{"n_layer": 8, "rope_fraction": 1.0, "tie_embeddings": false, "lr": 0.0013}
Each number is 128 + 24 x the weight over its row's rms, rounded and kept within 0 to 255. Layers, rows and columns count from 0. Numbers have three digits each. The size before them is the row's rms in percent of the matrix's.

# layer 2 attention value, 256x256, rms 0.059, rows 164-191, columns 0-127
106:142124111136120117180126097067155134117128134147141131109176118147129183098108162133129118117121119118195165116135131102115156101124100136151132192163082111092120164145122123166134143146093169131137137113104116155159130148142143087089112095160117151146152121140143138119131130125114124165144120112103149157125133138074144147141117130101119153156131128148115161126109161108112135165101
106:100118121122090145150144092103113133125130183148124102144158131147093088140127108163126135152127120119130126105159137091100139165122091159108140147071145160127110112142131120138140122162169149127130146158108143136096112142112096135108106110106127155123124105122147096143144169134126146143121142145162093164095139147150106146161129128165104126096131165131127152108129102159131139102102
101:146137168145118118135135133168101139106132146125169141132128153116158174159115128141128134124129114135115131116141123129048167114126138093159118086111143100118132148158160174128116140167101141139151176171119137096190123100152153099148149133151120139156143136112169138101129122141106090140108085110144126142134140115066148099130132104115118160147147076172152088103104157103127096147131
126:129132174135124124130136106105125125143145141126143127120123122078100143128126160150125166126163087145106128147111150152153140149106079135139135164084077141161138106096156094140117136124118135112159130158121096139154136131089072143100079144090124151144171100113135121125178184124141138118122131103158117149133136138165129132111122141136095138128118113137171093144108114116126167135129
116:155136108101151139107112110111139125183145134150128098095100133155135111123115139092159198165134098119114150143132072128128123117116130094107139110133142111056106179132138131136165081135129118144086110149162150137135138114176137157120164138144098161099135109101122154159136087130101134152138138154128103165147124091065117127109136120122130112149145111101137130107136162159133135135098
097:142121118140104124141124103111141132090107132150124110113100164148144146131157140164100101148123149147140179144161106143182118125103094125133105166131130156145103102158116106108133121100096124107100139144123128123102101103115094109174107140111123140124159137138076108125136155153152147130156130114126140126115139133122155122167158123157160170139121142155153172163122146127181168160134
103:113148111110116127124117132161157123084130094096118127123127127123130147099121117143153106124110156107117061128151108183127064101162175159127091151171110120193135172113097139170130126137123170096098130102105156114116135174127093145139164123136124094126138133139086147107111122123165133160116140168125166087139122137147118140174150114165079102105134125113134186095162085096145147110125
114:153107105130094133157143125089120104130163112130150118130111101094058134156118089146137140097135123112135138135159091111129101148138110091094150161120144137127137073098109124140100129127142102096197142098086121121125163118117132104080113130115121137129095150085129141115166157138132138127123112156110131142110123124091145144153097140173139119126125103161121085156093136149128135162121
132:105139083123150099162151089097094126110135151131111125129127129104120153142147146146127113136156087124120162128103107099108195112114100152128124163090130131131141082102123098108127111149119161118157117119114090160155101155162085115092104144115146182154147110123136105131170153126058079102108107159118130148128135157104136147144154148170130144110118127125145103144108149155108168114156
117:146115146093149131110139116128109110182143190096110148097126141121125095090065145114160141139155075104120164126119142092132164152175135149135142110110142122073131143151145149144119101134143126099092097160151163152135154080122101105156119137120111119106169157154125116121092136146190139140129111095125126120119113117099118131162106128102164159147140100143146115102127133159117136129104
100:165101102139103134117141167155169151128136141147128115133144079182112123129136117141144105106142193120105144153127075129119134137111123138132103140157070136126130152115146114113139106075136126146101114133174127132081172134128163155107159112101137114121104141064112168160139070096101156088127096144154120111125150131129129155173159141110126104076145148128135121119125168133113147139106
116:119090140118132144111123147141099117169118136141156134108145137118134161127082098104142127123124131107113089107095140144113146085104173128180143115131123152084147201120168112156138124154149147128075120105153145135148140108130124117168141124137118120122113117135155169128112136132131149144150143152129116094140108091146106123082100134104062149133118129108136102105132115121134139105098
103:126110092150091135133118144113132113121151137155129143126071121149139168129145170129122139138090123097075151139138100123159086161126144091073117136108132114150111116125115128127107133103119133081197156124094135152137127152144136155107128145103126167109165131197163158126123122133112128128104093109141142162099130149115169140119104126176126091144141110121123144135163153157081135182099
111:147113146120140156150114094067180128115113128125075150173160133124114156140109109148138146138139107098143113112134118125145125114133107117131128105083138115095112159104098127113101097080122125094126120110130121147083135154143134125137103162171120124123112117121111091127129167116138132109130154180102155135130153118087114129119161122173162117154138107115133125186112098137174150074108
107:109135092126136118106149127125150142118109100090127141159131162132121134070129089134160111118127124133135114101137132140113085151140124150144161140125137146174125089106119163152130123093133151128128139075041115142133153187136117180116128162097116141120136118124077090105135119108136127156115119153111157096152098110158151148149119113132097168154134122120142122114107105146180124075113
104:119110102103125119152119112128097141122166123119142095082156149102106132130126149127163148112132112091138149118144143126157111100134080175099128142092132124118103077097118102113129115169145174103153127117106106130160132150151097119106108101063103176145151102160154152152121165119145115112092159115153123121104116143120105134105111143109137082107119082113127146146125116162121141087131
105:111110098112159130131175133138166140146138127103083125145133196143150128128115145123108133127133092118100173166127153115131178110114116120158131112140124120100095160116167107064153095120117134163106133114137092153140132132150166130098108142127118157151177102151145090134132112110121110175146115151114138150133135144078128140098126125089147165152123131117126142172121172139154146110150
115:117099172138117136112140157136096112142135178140175146124130132149141125100137161136115140120108139092126139150093119115099129124073121134152123086105140157120129101107141118134112091171173130117141141076168137108163113109137121105157110150135117147126100132168124110121135124121069106100115165115138080132109111143112132098100142127148118136091129161115112115137131123137117111168145
119:138125180133130128112119140151132134142127171142154175089131148096119148106120123112146084109089138102100113131135140141098112131147169113111132104098121134104178138099157162157102154099112084122115093138134182165161155106123167134173081108135138098106154151165159158109114148124125103150121106097130111075127119113111166112113134163138111118154154119114105083129140112112121149153122
112:137118130123137129143148092064140085129115134110115090160102117178117137107107133159154092083132133098116148152122090134132151144183124137126124156134129153109112099144124126154105094124114164088099122094115079151124111115132109135117124149128094137147169178170098104110135113123165147106139121108124177113144136130095154135186159131145110177112151120151156102146132124117157149147130
113:126103139119129128129165152116090125130137139109130079142105094097078091168161175096176154090114122163136124107139105145187120116120125121120151160154121136159117105143122124100149121130147155130165087138112088152145103095137081159137114096093114118130111119099097156167128125128146163108107115121177112130149142118145105117119134107089139096111134145121092134102119139140114120111158
117:136107143133135173090128151137113094141161116112113150141138099121130165082150085119099125097125107147142139136070163138083177134133141121152134120130114124105145129098098135101125145088125115135127127109105104086151132167115132126137126139172134138139107122082164147105109113117116120128110151150110145131157118105163126151109113137130115165166109085128143108154119130114090104108128
110:163126133133149105128119126094120148084149120130088174150194089122134105068138102146146126128135146110145148134143154062104142139159151099127120083112151106126150156134074152128132123146142116152112117175130135151140122127133172113150167146173159136092112129134167108110100098111109138120107124122129142119110129140098101130123136124118194033105147096122105179163150094115151100139097
107:108114115124102145157127138168091063139127166087152148139178160130131151084113104121118103098146144108185101090127138094148146128126148173160129138157156163154136125090110138166120135127161157129149140092055139133158144104110107149142116128146102104144140118164103109111123116148161154150146150106141122152142133134146114152162132107114120156121091143170112203123137114127099108161111
100:140117136130123151115094115081112077162128103105127129107098141116129139132108161135150122124130137097144105118127187144148082113122181107116101143133132126130128131115066126173099133112088153055139121104083150126168159097089114089146095096119130107093116125125131133088100120184176107147120146080092118121106116134126123135126085148165136130183130113148118123111141115128132123149118
103:083092119095113141162102126180151111125126150112117130098090101077112132128123118165127143158116142157161129134071134130184108138202128142152156146150143136131122077119103129139160102136161136131158142088128169135150113158116156131099142121127100160123142117131137135144122126134175151101103106095115145191118134119140134118138121115094138148130115099143152142158124132130114145147122
110:102131142120182122101133165143102133133134092117103154140126103119175128140135136088123099162119114133122132102137152124117109118101176108114111068149145158112130183155111158128132135166172109131115116098160180154143098124129165173151137122146146135099109116165126158142097086145094122118122126100153120130129147132120153128120133114082124122131132144105096154110145127128163121153114
113:155133134123161114125160135120162146123096177109115125109122118143173131127148108120099134149130119158110128128142104197098181157157127139181160113151145113144164128128148135086126112125102090111113110130192130105088125140134145113152143135129099178107112115099110103119128116124124101136112150127145167127130128137148137091144144140145161165126122114110165120125141141120091090122152
# layer 2 attention output (transposed), 256x256, rms 0.0547, rows 164-191, columns 0-127
103:138134147133150140112122102152161126133145127135100129115172124137152142111121141174175084136116187118116121152144134162110143131130149113146123110153092148092138164096094113110135085125149127135095134167100116114140147122142082109107135141138128141163160127131144147114113147105110136110144131112132130113162143145095125156108136162112083133149164126136164163180134141143146147135103
102:135138141092108143080126136147117152145092168138153182146127146139095115123123153159160137165160123136072147107120165120150139125096145160104128118096122151123137152160147160152104173150161162183110125138165171124106142126103127102136110132095154120099118116137133120146122164120130113113114137142119107117164130094147156142165101127102134104088103150144101170094177141154134148117076
100:127156144121159134166134083157137120082159116119141142113166136112142130098104119119137113120150180101139115133146114140100136102143148130147090105145128115100119154134137120131151102125125164063121117147134141132165101119171148079143133116130121124137178140116145124128143116142121158153143120125140150102117156135118121142077143124169119160106124113150125135122145119153137112132103
118:145115111148109103160121104125127136134152168139099101143178165137100125136101124134161152138157132125096116133156139165133137136088138120141178112130098161160170121111123140110130159129132127159097120148101108103126138153076102150110095146117138109127125072128118130122134203114137143104145172107133119115105129140167092133167130161155136152129094142132119137174131132159135152135148
109:125094117104146133160153144113145104139158108124103132125101126155102106133110129175134159158145156148146124138138151122089143126149142112127134099132172102088084132126126092137146114145118148130133115093135146151127067138207148089162163107140122152102113130112164091144138059110139102147135090144122111154154155099130164119094147096116130131143158129159141121154135145109112104094133
097:152134137181115120170115107079149107129112148142107169148131149148149122106123101189132171111147153158092128172131145155139148118128088135093120160096101148141135170115098090128153109125111153151116148149182114135098123113125102112113113165114139124097134124164096100136144158160121136114141156103145126122124151108120124136161127136147127119117110154097163163186117147146167126158163
098:122165130119137100090127116131124162148107145124121122135121157125166176132153132107165079108140153148105107143164061159132111094102141133101137153120089135148102138133120100123152140090115156098116163106162117135121126135115152113104174190113133110137161121148095116118145142156128151153077172145117144133144128100149120121140101123126114070085145140120135150087123157108123140170142
116:153158107102083146153106146122123131116115115129157114175162151120099090131148097143130148108136136109147173133148058128130129139095127100100160136099119098120125091131119105118118152084141126119144126140093131123113140128114101058138129144110137128107116133091114115107125152154156155116122170163121116095099101116142109146142124099160174131096086092143142129155119132157172081154150
124:122131120140106119154115088134136154130107146112119091114162180133122115073098140112119148130160141114090155124138129123120163139112155133122116139091126144140158128086107151092140114097166135184134148164097099109179140137115093133086113168119126131140109110113096128124150143109063148095138108156144136124158119120125117155153129149159137136103090129099104141140133155169143152152141
111:125097140118139126137106098126143092139146100091111140139070153115079117148074157187123150167160128135122154107133186086130137136162149146109149131140132125118115112151132144119135118138132165109109100109133172128112055139151144109131111129090137121076126138090182104131111129122176122130115111115149144125186142139124155141150128102083091138142154141161149138153129125148094137119118
101:136096124126109135181136174158132166140143148116092116107138050108142074150138118122156130119125115126123143108116141108151124127139125105148112134175144173147142123109129122117153134098143086119154119130162113144093172110146163145138150136116134121134087120131132123104100076137099128084125131140136139143094146129167157109125127102115128138153148094126118145128080143110091131116153
113:128083167127122116109091135098100105147165140132134115113078139109110144136129132116132117172126174144113095080100089113134119145102196126134142118130131145113129125150135162156169145144101152112122117076137112129116076141136159107112144102098124136141118153136132085119114081117152136112093092097124134128106145129167124103139133126075088169155128138149162119145116142077118133085150
104:156129080153137143156136168101165163131143094150125119145197126151131114093123170124159093108120164106098141121180152162171154102122146112102166150156145119149103118117135085134129127088133134119168122124089120120149134138104132133136133160179139117093146113141136167120117146144087131127159110104126130131107132146126142145130131137181140113119172138136086118154155163159135099180127
110:120147137168111157128089138050166135135106113105096169187133169128102126125107115148112140146140120141181088128098089106151135159115133130126138120073140127116102139140124158123134107118130134132087158133160143112111125147145164063100185136123119147091101115118131145137145110139117130154147123114125073157120102093120132162147155116142158092130168106140145162147108094133157132123143
103:142147153099132146141134089104156172151116104110145124121072174118143156136126128138100146123118130115104152133146097187128131125057164155089139143090129106129120119170142136126114108134104164136108106138134128133108125135120116124105114174099128140112133135138108126118157177132140081134138180144109139100160122125111110119144108105118121139073093149127161145152130126167152150157117
104:139102121100081137122101089151086158113124136137147071111143203118082112109172144124186131118147120110087166144132159126145131115099133148117153129121129138112102082113134138136121148110166131160126127140111105106133152165139135117093130110117131131123085103143105147123118118108119135089090124144129101130129136121143118093194110165129132071121161121135098171129123137112131100105143
100:130132145141128135140104086080153104123174123137106161157123160155131119107087129178103139116136143127110143152165125114077159165138130162128120112160162092134091131091125130117132105133128153125140117139132148118115138128132121118110113126145151149135168147134115137170158068069126115172149087103103112101161108099100098151114138115148134158150116128099142139173149121123117144101149
112:132125157118084118099099178153080079120079144136176148125115091143115146074125125075103124105122139117137141101102146093115140094128117105176105108112132077138116106109145153161120139136182137131138131117122120130110121123120142123168088085135100135112097160127141066108106103144115116118104081130129132143144153126125152139136103129097131144105103160131110136131157155127118091119162
110:125092126111147161141140132116115136117147125120108102158134106125105138089113152059158119138109125098156103100110138130146122092152143109134184122143128127132132126133143171176131162066134133113119122089075140146122129131073183118135084102135140124093147125114143133090124130166101144132139095132131160106073152189112133157142149135113123124156150142150115098098130136134111132135150
109:144134116136114105180155114109125149148155125054135155152113132131122102100118124128177116122157141104114125148156146138135138131154133133125128145107147135124109136123119136125175121108155182139116123133125108135109105112116098073088129176090118151076118139123134118110124177140126106121127157149172147115155114158127120168179114096150110133099153117145155144165100103162118131147150
107:168098139103120102199162115118086130120123170099146115069155129119079105171190113146153125110107076133139145133120176128125142141116131116136163115117131155111153144127122113111114159155124109133135096167121107141137134144145115159144142084132133121093056100124138109101100182132182098124103153160169118157157151118146117095115106109150125100124135093126104132136110099104073106085123
112:169090123152127160100079113092139112125166113129152112141096159123154130135137112135078165106087119099156112107114108136123118115092163158161104136164171133140109102147132181131137150139094112138135116130076092108125119153107121168107134129119111138136114143124115129099119100099143144134146100071118134110106096178137114112156121108175135156152133101144124134127097103114160133107167
107:101077135168157155100103117146165100110079117106118142156129117125130153142144117144142124112097102157164108128101166087121071135145150136114112094166144101126100146136147157101097123145133112110090122159121135110124156160174147109159182129147112138137148111124153177121088071141146137131162110129131100166165132126134128147132170100071138086141159121119102128108140108091120099144112
102:162152165111099147072083109144123078172093137124141164107133168142145153102119135151136094123112158117093151135110101164161113107072147140093126135120107127130153139167124150125101157141145159131137109138125131138120141121073119149127104130098125098117169148144120104113102160108194138112107161111120117104203104135134089117156091098124109099087108140151153168154160135161102130137133
098:149122099145121134070112149094142124153150108130120103165141152140123159128132128152136125099117153161141129154165073167134102141112146118100168150083092101125123114134119110124128146107115151114135136100103133125161110152101138088129131163093122144142174115117108140105125150145149152094124125081113095119110152159145108142141135167138136129131116123163163109138163140117135117155141
099:160162107131078151163107109157115128126087148116132104097075138138118158099112111104154128157124099111116150139109157137161094092113113141111063145174134127134151095109129128123126121111133112122180124134122113131127117149142092177096106124167155104116117150116127120095121134127133121118081118123122158129148126106127132109129114088111140110118144106130122119126068121120129149137108
106:091110137134178104123115125125152102145135089113124108148088097163098175144154136102131124108109095165150104106162167112090094107138127144104149141143139122124128131107148108134150147152108124095138129127113127131130096145139132156139124100166108156162166119142125146128101083116079140168140087112133110172144154129116134143080138113056120149173112172117102090120114120088115115127111
107:114149115127124097161146095142129113132146142130113135142119112114148118108100130126113121142150119109125129136155111115143101088149062167194091171168177161155116091101139149119153081124116132103131144126122127126103117133121127152076089108111113128122147140088146093093153115109108168180106104126147190126103129137112119099113124155150143131129132106113154143085111137133186117148157
# layer 2 attention query, 256x256, rms 0.0566, rows 192-218, columns 0-127
135:139116107161140147133159133121119111137166089115108153142109129110153112119139110115142114127090132079179126131094169108120107158162124134148122112118122134133109167077120121119179067131173090104144108110113163114131141114164116130134121153131116111125120105111097137155099138177126152069145133110172117118087176115182075174146188135139127156105135167147115142165147138158094124118121
083:132102131197187158138192158088118148121170108102093145156152090128140089121144111140120167144122120120160146167105163133148117171149115129132127078094136123138142132069173156116146131124106107119143107099143129090166138099176070130103122128124107109141117110123108094150130156154123167116138147138140129138108125170195099167152149150138158166127109177127153128142121127140121102131136
082:112168129114162130100155122141104135093173130108090168104180092126170121138161132146166128147151153134111136165120126159136114158103107105129121115134091114147138138093111162077135147109124117122113170150143128128146132127124123165059148072145144129144163137166123126126131107104125163166126126167128146136116117136113078135085110125126162109180139119136188149098168112145122123118127
081:108157144124139127114137117119090158121183116122086136131146120165120140100123085138180146118173118166129126126090096145105130134130081117133152089122137170123116116123154140081108104117142091149136153156143082114158153123154121138068132102135081131171156095119105164127124149118112175107106123167145135157123135169136085129128143097178179127142124084153181121137090094096152105109126
092:166159130112116105107116129173106113146142117111095125116136125115178122151121129127163155105122106137143124152097123125126116114122111123143171105134138129169114131100109139098180142135126092092127158150127154113085169112161098154122168143148106119139130126125132168154091104157113159160132142096155137158113138160145086141167159134127109133155122138146141132146147113111144105092110
100:118130168182115105127138097163148084153101111132167120154106181120153115179144089122107099139111113152149092110119098114083120132090159165133143101126154120141107143118178071161155116139159143117149096128104141150100171089131134151156113148128116117121094115153104115117095124159125114120134108062157122125142140123114141126153174138131121105107140166121101112144108129137087162103146
092:122108138142137146158182138150144136110102147139142107147184111111108151084128129173110114086150132182170125139134145130134151097111092109147136116121112086117121098144125121143185142092108141096119132125129129100143152157125133080138141107097129161134123146124156072161136129153122118153107141160141152103116144135136114128161125119148110130078112123136154113091123173106104149165156
097:113132097119164121108088129112141133143122155143120098103139149137117150117114125106087127167136144127144130112163148142120118123121128123133097091118087141056127126201167151119101095106110150120115162100161092105104094144118182089153097119118087137122138127113122141112183121112123129145115181131113129117147117133126115087115091111161137104160124126128152114138126145167144124185130
092:149123114196084129119114089129087101149154084124136211150113134149136128123115103145133094119110097089129121110115123087106125128156132183171112138125119093175121148101109062128134126122170095125143075113105157120115133147090151149140115176144158131119134103080091134110081100134126132116145148102147117137100161094133116147139159152150121128125134120139073160134122130102084146098107
103:057127065154143099127125150134147159131131155124094106088076098139114163138137120123127112086134123120138159124144157122137125172125106075094133175125109165130129113152154136127110109185148107155109154160145128163116152114133103083106106109087110125118122125123112134113128140175093173148153161129119100089115135111157091131156117148103132120150115148125093131140137122151161094111137
091:141144108152109154154117128179124150146129117090142198119123122165116109125105095129063103144100118126130079090135147149118123140147144145134120143136078113134143106118109117135137155118147084117119122108140193139114131147106150126122114156138193111099159139118090118065140113148100128147099156144132138118146153093117101070104183139107152141120142120118096123100150109113138081111120
097:089131098066136105167109175071122141102142175143101104122147099153113158143159120124090142121136140119102128134156138137108114131106109107125104146078111124144115122129079135147114120138108134108109160106116101164114116141160165065118126089145137135113136105157133147137148084105112122145120137140108151160132109174149126110099113088102157102189122102147168116137122116123175096157141
096:096112118108142145147110174107149126111145132162107075123156109166119110109169112072113130130140143136128164117107077146128161131153124125092112167127143108095188118141141130086136101110139122154128112131130138133099120146124163089124110084131092158119117163114144132118159160090084113102078128126114147147125149122140139144090118112111170109118123091134106098121115150152164122184141
085:090145117132111098120103124125155099137103088163123138149151155151143137142125086155149117155115097140147134106137113088087152139150146111088125113111141141191142110113169113181131095155157152115162130143126131158100149149193139087137129151100162117141103090122109061114146143172133123103129158120165085166123152105153088131126126162133108124137132162134119078122151136107120161050134
102:129121104090169135125111139095106159139105140121177137073103168107144159098130129088164124125112110104087103098100098142051116096119115129143163122152102082096094139121109117154151099154154102105129158099130108129124131141151105131108115140125097141123168154143137109131105155074088111121095114103149150122173145131121145085120116122105148140155148114130143134124123148120129137146161
099:194131131193090184104098108124106150125120125135144173130123157189158116095106121145126108112136132119131160139114109123115120081142107140141171126118129148156144116118103106108142130100142134161161132112082155138173141122079155109151130135122175122107129103100095118096117141116085145114159118106147133118122128106120170149110139113124086142138141115154102115140098126120132108121134
110:124115092134091162136175111114159121150146104095120091130104137167124115085134115081115111107108142115123150120135099099161143134149170127129146139095130132116166125091139126116138078129140139153163083121108129112086102142168129125147153085104113116085088142119146145125117153119081163131155099133138077136137078138154126162087159122149148162106123112133114099126115158135129111150106
092:147088094138076111093143132096130123151142125160170119121171146144133177077120133114093120143152149092112154127124140129170153097142088108115148105134138137111150121121143118109122136117160134144148070143154113128117107134071143105138126106132146083150116153134157123103097142144095095109123104109157143147120107126128127152168102136128126142076123127086130115126100135175128123134125
101:104089113126154157153142102119144081118135129091155117095109115106132168137152144107108093139115101121076113091089099097168140151103133155135122137134082122121125125123122088116110112099124081064116094149115121166118093166092118162125112114123158114136111126154103128124108156119106131072108120093086143115130121134121128095150161146127153159127126119111148145117151124167114173163093
116:183135153150110136080140091178129112130142123115154163126147157104141148172129164144141106134093139110136083096105125142132134111124132163136120089149109135140079100076140138135133133155156114124154097135114168101162098111130083167154167149107120075165121111134114136112100109153120127096132051110143110151146159154090135141129147150144111121094113178130131141173114136117133129117120
113:078082120111129129172145077139112125085136103109140129130160154132114112176141122158138095093137099119182120120069162164087112127102130126089163100127171148152098157144189115152127102166099131133125094115132113147109104148122084157098124132134131110120157122135146118147120114165116110169170135102156131157119165126151125125119114122131165148111102113130107130096121136142162144099111
110:110112149101078151183082134171156125086118094125145152141131136126138157154157126120116130092153126184124106126133153122132127164111153168130131159124100157172157133136122131129118123168111191141136146129133176195124121136157115113141102136153161134140163104122134117129109084104172088169088111120142162110143132113171121128126114147147127055151136122110088156126141126099111143115134
073:137124118122089139105125147166135122141148141174154127133098147135083130114175148125166125142085107117140142150075122123133144092117172136123111149118142157091086109136135103126119156105112079155118103131113105117086156140153073143099154144130122131095116157114136124158183103137157168085174083151145121113107103172091105163138102116099092156142153106168137075144107153139207141109151
127:142101157139120176085135125154113129124117147134117134111113141127111150148108136126115143160131076093166124167078128169144125092060159131118153126134103102123091117105126125101166131119112082135143141132137154103131135096126074166125129136111124137143130134129116104119134157148152149130189082103134113071125145114091145107157105149135083139135155131147115155143136136135101149143164
118:108063143155136097111100112112114132128133142151128106127143134136103154141153153107164098107088129131142150124116161151167147107105106123115156184143189137144130057122148137127145141140152121164146122130118072117149080119136138126112120115127089163118132143129091125153127140096119106080155137141130122111127115164099133123142134124149124102105122102127106150100115136102144108134168
123:114167077126076129147141162123137173111133146141129143142107113155117141132129107144136114126132119110129120095169116146074169121098107121122116148135104122146130109096131140136154162064117134139122146148124163176104159129136100118133135172171147103103114144106111146137111105158105130123143130156137132115125115098157145117153115095106126162098144119141118119140103127138140121086090
103:134138163140120117109157121090131169116107131148110130136113145101136114119157149117124086097092107132147155140110173112171098082119107164157147132113161143104116108134136196114140110150115090116131140083141142132119158117159122153141118144114098146128125131123137154088119159157102124136176090127138111104142137165127102121156147101135058078094123164088101174148108128130138067145141
# layer 2 attention key, 256x256, rms 0.058, rows 192-217, columns 0-127
129:109119149145158164087166117131113140104084132156119129149115164126100113112132127095140074131116125110136089065172161128141124124128151152147123153155139124133096121140117158124171109149139094131150123138102113158125160135120114141152163108096147131136103102157177094089111125151149129113167084154167096105057162124121073130098141161091110088098093124142095141142143177141146138138170
092:170146162165093173063103096152114143137109139148170158112136163150129138117105126118119112134136108104152141126141160104131109096104128120114163121155155085111111156116112118140164101111180108125162123137112128109158169103125125131128122146083123124158121109131112102126124161171139140119161106111169092133080151100091093140117114124105113159130128155163099150126136145136113169124131
098:121101114137095180072133121099124096180129086136162117097123127164109161144070145115103144155113119103186170167105123098137156135119089102153181077143101120089096146095157155102160083124134143136147085103142119136163139136148116125151138140118122154136119090087098111164129120170144141110141143155162102141143165112139116156152119127131108137105145182150093128141119138137106145090110
096:108118119123104177121156136172140103206134105157144106123122180146132146152094156082078103129070119090162143153105131099133158126111164123154130115156147105100103192127143130122171119122131114126142099096124125114103124147150112159146137162096078133134116125125120094144109109155109134141119109137145111117143158110127127144150119119126103179114122159149099130146134141156095148147079
088:125085141133142176104107137078116141148155134158158079105113136143079170086104135094105132142129111086146197169109119098167156142140120101121137112129126113076100175137126157128162109114160117132167095101164130138162161094125151120136120113100121140125113107140121114134169164188121141152137091149136109137138152153115136142126112130147130116119134133148125120165118170116122161164145
080:130116104142116128092100098140115117124114142161114107097128122099092157089129125129127095158111119104134119113090174127158112106121161123136125143174125123128136148119107122151145097143124093121142118097098163117138109125169120130122147119080110132121110098159108102097145139160127177126152119128161120108110171147150137094152126151120099146099126145151081151166170151086123124161160
096:124138101107138100115155152097104135140174166140114138132161119162108128133128199070097143124158133108098190139175121081139125081133119118128119166145083106105133108120115114085076129142150168104124124127141086115112114124095131151112105141112132135169165153084147088145113132143129123138163126141090102187130110112093081146085144107081131107154102104085103123176111153201140131136111
084:118108113124098113173125115144135092134144139158140106117137153118145153138127137123169159113128161143131127121134113152117155138148108123113120157158137148108105137128150097081116139166083135105069130153136139113131119152116135134119122084141066129118117146122127132164110128113104097146107148139144123117147127141107137187121119116110148095089141108087153116116122101131117080180107
077:167139128163121145091116092140124108123096119162122129106129117118157119113127104120113140171107100126147141116111164129162128104074156114153158107153124093146095140128126128130173100133155145112152145125115113149167169131156112122159132112112136126153109116114129118114104151151100141110136093120127101132079166094135103129125146147159097112109142144168116132157113174148131173115141
109:153131147104164123133166156145143146130125154129120120136169121133126136136173113099143147120140162101146127107126077122139148177139126134117108093114153126108157116121152182106153132117115145083090133137144085123131164116115169138133110097151128152142131129124152112124162114146093124148107172096136129183101166128109119121056146135164115120141124099157149139120142174133156114115130
115:119115183109109158064152109163123092109110138180138147101112145098155128145105123130113132156128110100191131128113171146120134148118160132140176103132106107131110132121099134150151083138137141092118134160134144135153167106140137127143145140103115159157085100159122134123117115157146131109199095104105094119104157095124117109104154183142106143135127121147122120152150139141136161112159
081:110168123101120105162143136138176127115158123096121107157140130120147088130119119176174126113120146164116126130128128144106107157169131118140112107089160180134142113122135112134126154125139120126101168165150135131108116138098131135137070132179129143136152176104120118148124123121122122128073147133098142122140084117135162130144167108147153134117107101081138141097073086167145087127099
102:148154114138132136175146100149135117142152103126148148112076110126159108145108151145123127124138096156144090117122104124141112140072124181136077105122153156106102103105133077112077142182109171081078142140123126131075086147108147113137092169110119115148142139134139109160148138110131119142129114136129152093161093073103166144128150072158140145112119129153133112133090127152108129133086
118:124108146157133157086142127133084151090119193157087122124119128106083154109119087077133104145115134110118139090146157150142106146107120137169175115149093139121094162149148162089183137129128103131132112108131096124155137113109124148157126079153142149125151119151115118122142137142130150117166134129134123113066162141143100125101143162144138122090106115143064141163144168130124126157168
112:121129104136087137135118101098156093157137089093113136169119103114133102156091102120089157136126109116130113120085110126155158145142162135165104177106112178144151101115131068079103123137103128163078131116145179100103092172102122118118087100138127104099116133138171149135120137112140118160133076130139122150129154080163133104167112098164161148109120156139123128123159122151114088124071
083:146158135162133145097136087134142143131100121148151131102098121115149122138102122089168105166111078112125147102127127130134145135082142147162148090123114117141096132086133161126121097115135108090082151150137135121115150101185122190088109108111172129148158105151136121147128132132143145150152153101138118103122177134140103124121121180139109144094125165107109173144154109127137143116138
107:098149115145164102161107145133140162133125178190157153122138168128133104130105147166106158162149083104176137112110115111150128122123128170110096132117197127095133126098153078171127147159159119126083164091118150132128114153130126136151099139104104142147112109137108097130150177144183128124102122108133167089170135098132123115137160117149130145119114111125145177133111093141105148133141
123:147136137168122158100125103099129144157137146149115158103098150136121110155130094112141152151109129113119096128083149139143135114067134137162140115167093068138113159107117154089152113135124138130120099141118150104142191119162108176146173137123113141128092083159168111080131108130130146112166124129187081095103170114118151112125136130157115116155119147171103157150144139119090137116190
095:139125119160115129126097115121153126103105115068146158140101145157127105109138057144139138143082090133142112135111197149162084129078148121159137103101148143167148102111133112115123112135106115117123155124135125132134112124144097105135129163092130106107110121105144168099160074121122134112133076124138119132140138124127159148138115130199081144131145104160118123142102116095085148095130
072:125131133114133099151088142092113113131130147111143108121123112129161169100126080136124153143075094108132140151109141094147119130129112103125146142151135114115134098156134105151150090145124120116171130121130140130139178120119170129143141133104116116117124161169137127122134081152136121113144116171132104136133118140175126116186114108114071111166147172133103136099135139123130110135201
112:152131147119116149086169160128121118128117115127122165165092166178144081095140091140144124146138165117116099152131140116085102134101126121146135132139108128107166114124114152139139144146162127193121109151129090080138130136087113153148141147134107119116155135081092136130139114098143127142114138137154107125131075129121136140118100123107122153174116144113117114138082130137133101145085
118:107166114102165152131166128124134137151135154096121113143144122136135110124090142168181133102119151143110112125142137197105132125162159125112114091107098139136160136134140154153107121108107129177140125146140101163110115115135151133149127141150103141133140138113101136147125120109127146163119144136090161107106105154108166122108135097125178145148110107140152119078143125131163089125096
237:100136090092153109176151147118143153126150135095108120158139111140160105140143146148136154105166156151109122137127110121102124154131111129108114135081128150126157092132128123138089152126100151124112156115141113136110083153112126106096085128159129133118166154108142139149127122088108114155096152141089179148191087146124155137117141097107161112129108114078164124090093079125139097140099
062:128152113107137140145113119103130077151126096134169118098093069110152132155140144079101140091114124139120142133151134114123148067151104119141145146127089114131107128134138116098138137123144139100096124112124148140167135087160128121092127125151154130140139072111139106100152096184099109168104154150148119162133132155090103139146108168114144088109176147145110125121145143097144147096117
105:133131106149120122138160116159112156156132126137081147129156154137144117124129105118129128124096089135133108136116100111118098140094150135126125092137086105140125139127140128150086130162093139143092152128086154120104170122110106128139151127142155091137105139140121143088126110161116116204113109072133084110142142100117146115117155141147138120151122158154099127196144158123144084138143
114:116159119144123121112163158113136119136109096112117154156124153155154099113094176139135139147129109157135103115072142145148096184161129172145176108105118118120080118134119151132137132138167118095150118142127103129156163100143125128108080123123132146153131106109152107089137081108138138097151098131131165151135084127088123080094164102134162119093107156130133117130107152147119105107134